python train.py --n_layer=16 --d_model=256 --n_head=2 --norm="layernorm" --norm_eps=1e-06 --init="normal" --init_mimetic=0.7 --warmup_steps=200 --decay_shape="linear" --doc_mask=false --dataset="wikipedia_en"
Each number is 500 + 25 x the weight over its row's rms, rounded and kept within 0 to 999. Layers, rows and columns count from 0. Numbers have three digits each. The size before them is the row's rms in percent of the matrix's.

# up: layer 12 MLP up, 512x256, rms 0.0729, rows 460-511, columns 64-127
# down: layer 12 MLP down (transposed), 512x256, rms 0.0552, rows 460-511, columns 64-127
up460 105:518511486514509544468537480505543554532530499512494477496475473490514528491513494511513470512449499448476523505500495460521503518508484555528449526502494494476478480510489482479436497472522489
down460 105:500508484504474473533503515496517508500517497492526481461483505492505508503495492483485476513497488506500496458518455543504491501471542523518491491506519521480459489499496523537484508516497501
up461 096:458486519483510520467509524503503476498515546523515521501546540482520532492506510470474487481477506500476506529490483487533516491487481438462495534505517567486490448520521519535515531486519525
down461 090:532535497492473508532480431501488530505476478482505475520529506504510520508482504518487475521480460514505482520516469491477495507494496548546502504482468442515494496503500525498512519504475548
up462 098:503481470461462482486480505506479490496513476525469511514488492467527513476544446498467529510480506518462502527485472524516487489513523488479501451484532435496485475501496505561464486545484499
down462 095:509518489477444497499508494485517499525474508483524499496514482502509508540449518518510501490478540479528549493501523474530509508514523501479493532512509498530498508491503499490504498510531508
up463 100:473482487477476502470520453533491458472480476494515458504518480477489536538480499494469560513486537517489496491460472478495473487518474517540477484512522546472503474492542469529480518494477484
down463 101:518480460507508493505453478478464508495457514495509514540490524447525528519513519529504522485502520481519494491517459477488508501487477455480535474463531537501526510474532490480500434501509523
up464 106:508507491484519538452494488471502528537520477455475500488512510499463541521504502513506578535479501538518508542505499510488525503515507532468503489497498479495465513459492543504464494536495488
down464 095:489470531482453458492502587502526488509486481502524478520504487489454544525512504456481482521538479491512477536485536496521516523453471494491515449479456534542470471523504468480521491485458528
up465 098:502523530473458495516459511475503512497530479466464487503463475507523508466488473470447480510505532504469507513495482509534509484503513495504488520524469490483488482491505420514513517475476521
down465 102:552514474510452496480536528558485470475498458495531520502527518517506487507506536451522561478468455513486470484469537495499498542502437465463476468519455541502478519516479526516526501461478506
up466 101:490511472495497518487480519490466462487504504525498497484507508456462522541513475496541519471507522462542512511500523476470511528521500521456474542522493501503518492543509464489498483501538529
down466 106:476464531521493483485522505513476500497550556508501491510503502522456477494497551505561524495493478493526498500483469516481488495482496507475515473500513488518478500480502541458515478540507534
up467 093:524510498495499504534499480496501500503516535514487494465540506488475521482530488530535522489489499511531508491502444460491496510450488491489469509544509515495500466523478530494501552549490468
down467 100:489466471467545481474515514515479478481494510510483518514510463518508450534491516491486500492519492509474484501499514478499461501510528481522513518463476582510505462504495521482484459492499525
up468 095:480517479535507509549511526512514465527471502514482532506473492475511521523502525487500485540461543477459519531528468489497508487536524496468507461481457477519454519505490493515510479513469518
down468 096:531509486477467518497500490484475505496520532532495519483472502473508519511522470503483515541454495492478529494499477491549511451499486467511544540458506488560496544471546531524545498475504469
up469 096:487498501502553477531502526489475504533481520539443472511495494508459484556481558454520521519522493497500482512487545491501519488476513528506504525515486493515563495497489450477509511503498474
down469 096:461529495491487508487469435476518506469473443511522516512460463523548510442468473512520493489482453497534518501545473506475479475529462485485510533506528493502508528470518516536502497526515497
up470 101:550502494472503535465553504514496501495543571469507537496488526489453500506531526498503525510487453504541504521485524555524498491475479495531526508484534507507513500517476504499449426538496533
down470 098:534523516507534512497462496499506517462447491509532472450499494454438531480488464510492498489499526477471516493482439474513517505492500472499500552487514472508510518480498519510508533453529482
up471 102:503527513499484469496497503492492490548495478522524455483504511504494475498477506537484507481474494506489469431444484507528490540493504521487452470519475495460478499468481476527538512509472481
down471 094:491508511523501496506495504528505473446529557531489510530477504470550477492510477519482493492516528535493524521496512531464484481510493502509543528494530496538520480543529496474533513489460502
up472 104:471489492479505515511510535503455481499527477487534506511522508470556513519501535469542491460468480512504482459487486471498452463508514503473460484499536499494504517484507481488435558491505509
down472 098:548510504505517521474512517520474489483494563527493508523451491511486491446483507521496576508500527505487451580519499477509538512476472510508536473503506518491441486512532484521509490531505460
up473 103:472495460496488526510556501512493471478524518543506483438524472520518465471518462476476509476470510439447478535533522523512509501458521479496506497525481524465515485545538503542497526528489470
down473 099:467483493511524491477520468443493482456477487535484472518527482500498492494509506459533521490480495443508498490537552527503553512519564519502494473494500484504501504501491516512532457534467523
up474 105:458505531495521500502475503555521467505522472511501474466508504464507496499489485480474547536532512498499483497503528532475494490458490518486466504478504490477504533525521504456533492475503525
down474 092:455510451495496484508478508474518483548501522504480475456503513493518441534479515533531476525486494507495503518529504491531520460511498514507500463478520487497540472493517497531505525493526488
up475 103:502475483566468523481470451539556478480520505519453478545506544476493492560477491498477532520522514460465511502544536493516478519534524494525494483508461451457489528497491463556517462510509495
down475 098:484530494490451511476482519476485488484538485484517526550483481498488503499559493442495485527499512526524512498538472520500518546498484466450478508516436517506513474513505505481499514478508511
up476 094:500476515489508506509482479524535491525468470482493492506545536481482495533490505458508475503524482502501533488490496500526516499530517530469496523462498498495502540528501512466486539496517504
down476 098:462471518469529528491493512516550495486519475513489507490481485489476500476476491550487463476497484476521525453473470496525462499497456456512497497538559467505504481492485502527535477525516492
up477 100:538485498513535508466484520546537549451490473505503522482502516510495522521477490462517504493490505475517452492501481521536504519449509462474529493500500529520444471498482483476491502522535562
down477 098:454453487481481491494499477479491507489497535461488513494475461524523493445507510502522483543516503514531481530490490455536512495476471491488487498539522510539540518515531529481502509495531489
up478 103:484570520512503530502533543530483528542526454523528571493489526470530486529461506499494474493509471522524512418468486489520502523479477470511490512537530556493480447506506542488495500486478469
down478 100:501490469524506443513493504455468514506536498470533515492488496505522511526491524541518515502542543484456513520511499477497490523446475580484518486476522538492488512488509516487532484505449437
up479 105:528478492479477490493513499523499476449467527511516471495510523468494531524472494456454481511512516520541496521470451459486487514523496473524485474478492520503523481517516516513524501517532506
down479 099:515520486496453462482547474528524478502530507455475469517450484496508505536504491520479552497476506497457494515487487499515478477485543526475450500483441490526513481511501514530496485524464497
up480 102:456490472473497491528485532496497496531490480530487512525540474495524509490506501492475489499482493510529511515550500502456472502539508529502522506532493498502501488474502523503499466450485430
down480 102:505503510502524492469534471485471481496501533482525508561488520514490509540489498559456496494498479561527484495462476518457517457442466502506472517501487531473525482477514537518510504448538510
up481 098:518505539471486482505545502481463485529432544476489485524509475480517487485462488493504481487486492508484521546511504500515495511504498522519470489535468462489502540506445457508489531495510523
down481 096:484486527505511478556452500524511524460501477524489520497499523498497546476521518500471523530495494493519474432514520497499499503487477518509519527481435483505505523521493506496519468512494494
up482 101:499516537483488472455493477498496487521535517488542521482450468497491498537489485500538483524535505525499490511477521507464504504518539493548541509522480483442498490519508471513510436514465461
down482 098:507515507495517498476503479476508467491474508548486457519547545483500456492531533438514493496471507514497507492450531526499476499468508496548464474474524490536526499515526504490521582480524534
up483 096:467486471477530469522531451452486533527501462533543496522502498475527509491534465519519535527531486499514490451533418501503513468518498490515514517500495522506521512486506503520487474444496508
down483 093:499462548473542493509469464539523528480495520493499524467486455512466516470469508459510464499509451496499520557466504527536513551514510478462473504480513441497505485502486494430476503519500489
up484 096:524523510503512497511517457465492513524502552512531528481533538516486516498519446493492518527480470492502516505516480474510553514466532492470443520495436474504506487507519528491511526481539523
down484 098:467476489467551526498471521486469532526523517498474537471487504526497507520504523491496490493498498442508487453500516495448485487535502548549531425473512507465503479498484421544476516477492518
up485 096:515508544536506485506492487483459496491533505499508516547510519470454519530542478451475495452527456492505488537479509528523503500516542515495516520474487491481509518507519508481478504496485502
down485 094:475507427474491470496492471475515474476491497491493468492512495569499468487483510548521519532482532560475501478502495538485478501515486496472487514502485527535484473497469504511518513503515481
up486 103:518523501467503482511455551503518468536500492506525455540507492493467502543512467552499512546496514489530499462527460447519508519463464482496498459504518508489447549521421511529498505514519483
down486 102:517551539491470446535458516517503467513479502501479518510485513524501533463545519526503479502503505539508500525510488496507488528528490448496519480487576537511473478503498478509545509544501459
up487 100:516462461497458493454453477491511487521508506511473484511517526459511534486523486450521481505520508496532534493528519504507522489535483496494462504515501525476512524532493510517510533518492511
down487 098:511481494441512523511527526490505522501517471493516524504505476510463515516461472500508466504509502525490504474478466461505475534482494523512542513487495482493463463519514485480513512475468501
up488 096:490462533470515485504535555520517479467485518492479478501557478489482470475505500449491493510507452544493447487507486499485535509479460486515517515523499552513514443545568493526471532503522501
down488 095:530543449512479512475490464514485489485502492503515501484443461460510500441466491513446477480527527487490514481523505523514517475529539468492507526489481517507525539506475481515465488468479534
up489 103:463537494506496517504505544483500481482496501493452491461489514472546531520481516521503474496446446519496502536522560497503530487543509501459528520499479528482486484511490511522479519541479475
down489 097:487479485486527487475490478507533505504486470478533504489487526496491499498487479481488492477501529462520524502536465490458487488511494543534489509491508492497475456503492515454544495453479477
up490 099:447518521529523508551465501484547480493487490491497495489526458501487523520517488452519561528461520479543509518531515518469529480494487469474502480515464489502514458475459494520497504512493461
down490 100:439494507508458473490466457518533496513562506486535499484525490497498478478493482470492500546482481481505520536520504510495501490490477522502490571496490461494529495515507475498481485501540524
up491 102:513501563547480434466520474503460494474507519499531533539426514483440497524484497537511498487488464540489481544484508451444519511515481492488519543494491501482470483493517538504467537495521535
down491 101:513506525518456485518506500456495523527504519510511518465498501534492489446491528508547491489469487500489490490431565445510493484530477508482528495504507494503543509525477506490494488488509471
up492 112:523517545497463504513531488511527518511496555484527494537513506542525506506500470485493500481483503480476489521506543499498511486491497542473505545482516501461475551526431551504505476441524481
down492 126:483489503456448502522497495453472488499525519521497513529528472510477469511481496484473541520508502484489527500501500498499550507503495519476532514536573482496460534511502533510479486523535520
up493 104:519495513483504510506535520555537519487451479508537473453527554482496536483469478463493511503501495499460484512499498525507501473492461519493479547503479489525478529496470475461469523487482515
down493 103:528499475511541543474450487493469512479561509550489510490486485496520489529479488493481512531523508516551516501505510512512517532500517517520476483508505513503471491473468503494485523497502514
up494 096:468472545503482503519499539503519517505483500535503550506494486534535436491479511498514484515506504527485523515483466527516562494523472493482462511506492492493490511470538549493514525485540487
down494 094:517495461467484532480540462489440498527505488452500463535517510520500497514521449489521536523496511496491465492501487524522499478495491541526475441508518490502517496537516447480494509473510511
up495 100:452517530502495525559503485485514509533459490470499512498503510525510474570484494489486500549475536538513506479507485442497533476532473515507507496490530501537476543506496471525483486538481484
down495 100:539430481525484526487501533484505499466507493529475539496516516519468525484526486494484474489492498458476501529510531474513471518491534448520481498484502509510484506521482524508515484539554463
up496 105:486499446483503523485511511481487491542461512497504516499547524509511447469499500491449530516533509499527515505520484542521480549484490451493521526535515492470518514482462469514479514493531514
down496 103:527533518466474519537473530481527486466490477490530498501478518495536483481485476479508451485454515523497476480499507493465541560517508549459528534469502525482498485523517489480500523455473452
up497 101:527524453516531465516487516484448473511498539534496476540493514456541500518476511531530477535507504535518472504471475498466481511502559539490474501479517511507476519501483492508521477450506515
down497 103:500533480459454518444502460514501507489511514470498479485515450497532513497513488520450489503516482468523537493545483518522468567486492468483514450498476532491519545492494498466491500480526488
up498 103:507505504497498531417495494527526492538490523529485476509444451530498520495499510501498489491514479475508520534543484497495514529498463521509507507510497427497446503507474440488539514482491501
down498 103:516497441507518512527475529496511527454474519482501504447525524454498515476509501519501500517492504524499433533513505543497484474493462468468498479484515497488517477489528535511478534563515523
up499 102:554498501515493540460485482526555474485518533493515488466495509475506504496519498507515528490498491497495557468484502499495480508506486487464485485527496520461513491505486507474497478496479553
down499 099:460487517526494463536504494506466542508495489499457494486470523486474488529513445509479440520517504535527457504536522501484430509503527532487516506535523481522487527490485525543503530485480505
up500 097:428511503492478490473500501497472533510442495500446515540534485489492495481502486508498439522517501553508516500504462529513511491513503512481468517505493537488524477527486494501503526521509467
down500 096:537479484485476444524514477498535453554493538530480505467457506490508488458538456511490441495433482476506464528497502516481496515477510501455522493495538479540478527514457513502487492499484534
up501 104:479550510476484506503536517534477491481461480523533499500508522497496488500488477478508484516543527494515481529516520506512451478483535493517509503501532501517521484522471457483502503513486461
down501 106:520476551467517470482504462534527502495494516467511496472510497485474492496551512498516510489518505472484493484481517452500531480489531515521441482511492522541470513469506545523522495458473492
up502 098:546496505505515469525483522495472464569516509497541502487523460516480474524496522486510469489488472491484468512481523488487469478500527467504457526507522505487535508508488491483509480518502509
down502 096:477497491514432508529502487517482495475490494479506505488500536535524489499533444508525478501534515528492497500497461486514523496483470507529491479477509508489551486512490541504486515485486466
up503 104:491501520506468470504472495489499529494487498528506515482453518514520531527509479490497478471518507483495517541452513517555501531458526466463492503477526500517504504506471470465504503500507452
down503 100:504504495508464483499512467478540440516515496500468495489515527477503480508482509471481437527482516471434533488493550500499454512491496518558542486547545530511554502489529535511476490536496481
up504 098:532466467519496483521503507492520519504477473527517570507497486512486549493506445498505551484489537487510503517500533477502531489501504468508482514535539506504487523504506518479528504493497462
down504 098:513521535515488467495478502459535465531520488499452489485529518490491463500530504497497493483487507477526475517522535466498490484470527501526480523494548484549503491490461472512489559446468527
up505 102:499533470450486494505494520513498486515505452451484507483488495480511533506480504543547488523478476518497487493518487491477438476475476524556512506537531501464487518499466494505504522509488458
down505 098:544511477472490504470493539491446500501476510522471489497464490477490522511519457527529493527549495437499527523475489490513450525479474507497486512484520466483469507467512483531499498500497520
up506 099:485523475517478510507494530564554504491500492469551512523483520461480489529467515437505528492516508485514509527537513502512506510494448466472483451502540542460466470498511517527510488489472484
down506 095:493519524485483499530501506499504525483467519549488503537483451482537516519485468468517504501493533513509491510482514513499524517471462524477477494503485461469486559462471515504519487470492529
up507 103:519531522469476501488505497509480504493469495525484463524498511511489508519537516507474537498486471520491481515511489470508494498490544556465528517502488490505521481497537482522485489507493471
down507 101:492493487519482469515456520512521496531477527458496539495451493506506486486455455529541485523517517492455533474483526514492484497501485517487515512479491514499480547505517523502535517501473537
up508 104:526516512500517526485489508474528490496537496485521514479495494531523504544526491493520514501525513524497462479472493504466493469533456509482492481480526543483486474497519532517479462499495509
down508 107:491494499452498485497525522467521460524503496443544465478478513512472504494505516485504529484511487553547495549519500527495460511486482499528492515431549465502489545515543551501495495429492491
up509 097:563486507496527546529507505459480535554532530493481495520541516494481500521482485523511460517496480486468528501469489503483501542477527518524506490497489456475527508508490441460476470516504503
down509 096:500510436494486487502496479477527502533483453506507493486504519460480477469498541482485501537494463541521462511505494506515516537505471502478506491463478544461547518497504514531449527446546527
up510 104:532486515499517500536504538492469505463527469494475521515521503429482546497508476501518515529473468503504467472515538518503506452472518529455456534468519533486465551466482510519543480471518469
down510 097:559438493478523486516525473483447546517506486491501504519526543509496488488477519445490512491491492521508435516488495501484497504470503510475511506542527484484496470514510527540486507506519549
up511 100:498486544505482498501485503516475508541484523505495465491462538462478514532462448496487485470470511495523502517525550486501474465484490470481499496510506539489540479444490524475490503525470481
down511 103:488537497518513539501480501522499529505526494494489517469499476522486489463534494494509581507509430469503483464530475518474487552481510516481496508519494506504467481506499488513476520497476531